Weights of a small GPT-style language model, trained from scratch on English Wikipedia: 137M tokens.
Each number is 200 + 20 x the weight over the matrix's rms, rounded and kept within 0 to 999. Layers, rows and columns count from 0.

# down: layer 3 MLP down (transposed), 1024x256, rms 0.147, rows 446-449, columns 0-255
# up: layer 3 MLP up, 1024x256, rms 0.148, rows 447-450, columns 0-255
down446,189,191,179,196,203,177,201,180,157,192,195,192,171,198,210,212,212,204,218,234,194,155,209,201,188,208,188,248,191,190,223,204,186,214,189,212,240,206,195,177,217,219,195,204,225,224,197,210,189,239,196,190,222,196,219,168,205,187,193,207,183,176,174,187,195,185,209,182,192,204,197,181,197,187,195,214,209,180,173,223,200,229,204,183,207,198,178,209,189,183,203,179,195,218,219,196,201,209,213,211,181,167,217,165,188,229,177,176,170,171,206,176,230,187,183,228,200,192,228,190,199,195,194,205,188,216,205,208,196,189,203,192,188,217,231,213,173,179,199,236,189,179,202,207,219,212,206,230,158,200,207,202,239,203,197,205,228,176,196,170,200,209,187,226,243,194,209,230,215,229,187,209,219,186,196,147,205,224,170,243,152,183,187,214,210,215,203,192,182,194,214,219,186,235,200,202,202,194,204,204,225,183,178,170,196,178,195,190,204,226,224,222,184,211,218,218,190,200,183,180,205,216,197,198,219,217,186,188,201,218,221,214,226,176,215,206,164,186,202,187,188,136,179,199,189,197,178,203,206,184,199,134,193,183,174,188
up447,185,185,195,196,165,185,206,193,163,166,199,257,228,264,198,173,205,183,199,188,203,189,162,219,216,211,190,165,233,211,185,214,182,189,252,206,195,229,198,165,203,196,210,194,192,215,195,216,175,199,196,207,242,189,191,184,205,208,227,172,210,214,151,218,216,194,236,182,177,201,214,172,186,192,183,244,214,212,182,198,197,213,206,226,210,246,218,215,208,206,197,213,188,197,203,196,184,205,182,204,210,190,211,223,179,178,185,175,179,201,198,180,185,182,211,211,256,194,193,233,241,182,236,180,185,210,197,185,202,173,199,193,222,188,186,226,195,192,210,214,200,216,186,195,202,154,206,200,229,202,171,188,207,237,227,224,166,205,218,213,203,183,171,225,188,183,230,204,182,221,198,212,189,165,205,211,204,190,219,232,186,181,200,219,199,199,213,214,204,202,193,170,189,203,201,231,196,188,222,193,180,214,214,194,208,211,225,200,177,201,169,225,222,179,206,207,197,200,202,195,197,159,224,208,225,198,190,185,221,200,201,170,198,203,204,190,211,241,216,190,205,200,205,206,200,198,173,163,178,198,210,214,185,182,164,189
down447,221,230,191,192,241,185,209,191,189,184,214,230,228,226,193,234,235,203,220,210,191,177,165,203,213,187,188,167,207,219,206,175,214,209,216,200,203,206,167,231,181,196,202,211,217,179,169,149,197,191,217,191,201,192,180,177,179,232,199,188,213,209,216,214,177,164,208,196,173,188,231,208,230,187,205,196,194,214,204,198,189,218,178,203,221,193,221,220,204,196,182,226,216,229,182,209,191,165,189,236,204,230,173,200,185,179,199,199,195,196,215,207,168,199,204,213,195,204,197,202,204,195,205,203,205,236,202,175,194,169,201,203,228,258,193,180,171,184,195,198,197,222,184,200,167,226,192,232,196,207,203,236,183,194,197,220,184,177,182,166,213,236,214,207,209,210,171,207,244,194,189,224,202,181,165,218,219,184,204,267,182,170,169,218,187,170,168,174,236,172,213,158,204,220,172,199,198,232,169,162,155,228,205,179,212,178,233,205,180,237,195,185,195,155,216,188,176,212,223,177,191,195,159,251,193,197,195,199,219,193,200,176,214,189,218,198,224,146,212,249,179,205,219,156,213,203,215,229,231,206,161,213,211,181,196,205
up448,188,236,168,207,230,205,216,199,188,182,211,204,221,176,227,198,186,184,200,209,221,208,234,213,197,164,214,211,191,176,212,197,173,202,194,194,197,177,208,191,195,221,200,225,213,194,185,216,212,195,195,200,210,197,215,183,213,201,215,202,185,205,206,206,183,174,179,182,189,228,200,240,234,228,191,231,207,196,186,203,216,203,203,196,204,193,184,215,179,197,209,181,177,176,202,202,209,177,199,204,202,200,216,223,186,212,220,228,173,203,188,184,193,190,217,219,192,193,172,220,192,188,201,196,185,212,201,212,181,214,200,188,232,207,157,209,198,215,195,205,228,186,221,188,181,217,204,209,185,230,193,212,178,228,208,189,211,186,196,213,223,222,237,155,249,204,213,175,193,245,213,183,195,195,185,197,207,174,205,215,177,224,227,228,193,198,211,184,218,185,214,204,222,205,182,194,226,224,190,180,219,219,207,206,215,205,200,214,191,176,186,218,187,200,202,223,222,179,202,207,211,191,207,244,191,184,204,222,221,211,211,171,209,198,172,206,166,195,214,217,198,169,203,205,209,225,195,205,187,208,209,195,199,203,179,184
down448,165,216,217,228,207,214,224,178,222,190,240,187,211,202,176,199,192,216,188,201,218,171,170,187,197,160,188,200,186,186,177,211,208,187,222,183,200,190,211,219,198,188,198,184,182,171,205,223,184,204,189,187,166,224,190,205,193,183,189,202,214,212,216,198,214,203,198,191,211,207,187,178,208,199,204,203,212,206,194,220,201,187,175,170,226,213,206,234,170,208,189,195,178,206,201,213,183,198,218,210,197,230,199,171,167,192,213,200,195,207,183,185,207,194,200,189,192,206,195,212,177,200,192,204,168,180,212,223,198,209,221,179,212,227,217,206,207,213,183,234,163,227,215,177,227,225,224,186,173,195,207,164,191,194,201,214,179,210,232,173,215,211,214,233,211,190,193,217,184,236,214,226,203,180,185,176,192,215,246,232,197,197,205,195,232,232,217,183,185,228,193,174,184,201,194,184,204,182,192,173,208,189,228,174,184,245,180,174,205,208,216,234,204,191,169,206,187,203,169,220,166,193,213,219,205,185,206,200,201,185,238,175,180,198,203,176,193,212,168,175,216,219,210,211,187,234,203,203,202,193,204,191,189,203,182,230
up449,193,222,137,216,211,176,215,206,221,192,180,206,210,209,206,198,221,204,166,159,187,198,202,212,205,183,208,183,204,230,197,197,210,186,187,172,185,221,217,236,211,212,187,237,191,195,204,228,188,194,175,173,199,200,176,186,187,203,199,184,217,197,180,196,199,216,177,198,174,194,194,203,185,205,192,179,220,200,188,192,220,184,208,215,204,184,177,190,200,221,198,229,195,190,167,231,207,188,223,213,245,199,217,169,195,190,216,184,188,213,203,187,210,179,192,188,200,195,171,192,172,227,182,199,223,210,217,219,235,157,197,154,236,203,185,170,189,186,192,158,236,241,195,186,191,207,219,179,209,207,193,227,189,190,212,186,219,204,197,160,187,196,175,202,162,220,208,220,189,204,208,190,185,212,182,195,235,232,237,222,196,168,145,199,193,225,195,214,213,221,206,185,208,202,189,192,164,189,215,184,231,215,188,219,197,230,210,222,176,195,215,199,184,179,202,182,214,177,240,218,184,184,228,173,224,243,186,209,235,198,202,224,208,194,182,210,206,237,185,196,232,194,228,214,167,200,187,203,240,175,187,213,212,200,194,166
down449,183,194,211,174,239,189,171,201,186,215,205,203,241,176,142,204,187,186,173,230,208,179,225,170,179,167,215,200,185,197,189,194,180,205,222,206,190,183,196,196,186,199,198,228,200,197,190,214,211,176,215,198,216,201,212,198,215,215,178,184,198,196,200,217,167,205,193,180,237,191,175,189,213,172,220,229,198,228,172,235,179,207,187,214,187,189,185,200,236,196,222,186,176,205,154,173,221,224,194,182,177,198,218,215,177,187,235,206,174,191,190,235,183,219,165,210,184,217,255,187,219,193,184,193,178,224,192,206,213,231,227,220,206,196,204,197,216,178,211,207,186,188,181,207,187,171,209,194,161,235,227,211,205,183,193,224,210,224,168,233,205,211,200,179,192,206,179,188,202,193,190,220,206,205,200,201,218,178,191,168,191,202,211,211,208,200,200,213,226,187,167,186,219,205,190,184,190,182,203,180,193,235,190,190,167,236,206,207,198,187,221,185,186,200,206,222,200,191,200,222,194,191,200,209,210,197,196,181,201,178,198,199,157,213,130,181,237,212,225,229,168,202,228,206,202,222,206,199,214,174,217,229,209,194,217,204
up450,181,168,176,204,203,197,248,201,211,251,234,223,149,195,198,221,214,216,218,190,212,183,205,183,225,221,197,214,217,200,229,233,229,196,236,230,208,204,223,220,213,214,207,213,218,190,193,205,182,217,199,217,232,204,177,186,199,201,204,190,195,230,205,176,225,190,185,224,221,193,230,181,201,216,206,162,191,207,183,210,153,220,207,211,166,210,201,223,183,196,210,208,204,187,194,206,197,148,220,201,191,203,193,170,210,205,208,215,196,223,205,205,206,190,171,192,222,204,204,221,192,221,216,207,179,170,216,225,216,203,177,181,217,197,236,182,196,211,185,160,173,190,226,197,206,201,170,227,199,148,222,190,194,160,216,184,191,234,204,191,219,197,198,176,205,146,174,172,242,211,199,195,211,186,203,209,167,201,210,207,216,214,218,199,214,210,217,209,185,205,224,203,232,184,209,212,192,206,192,212,225,170,210,203,207,164,202,181,162,228,197,201,204,171,210,212,252,176,202,232,244,169,187,179,201,208,237,216,204,246,213,180,185,194,188,223,209,171,192,199,168,173,180,180,198,204,186,195,191,211,223,236,210,171,208,250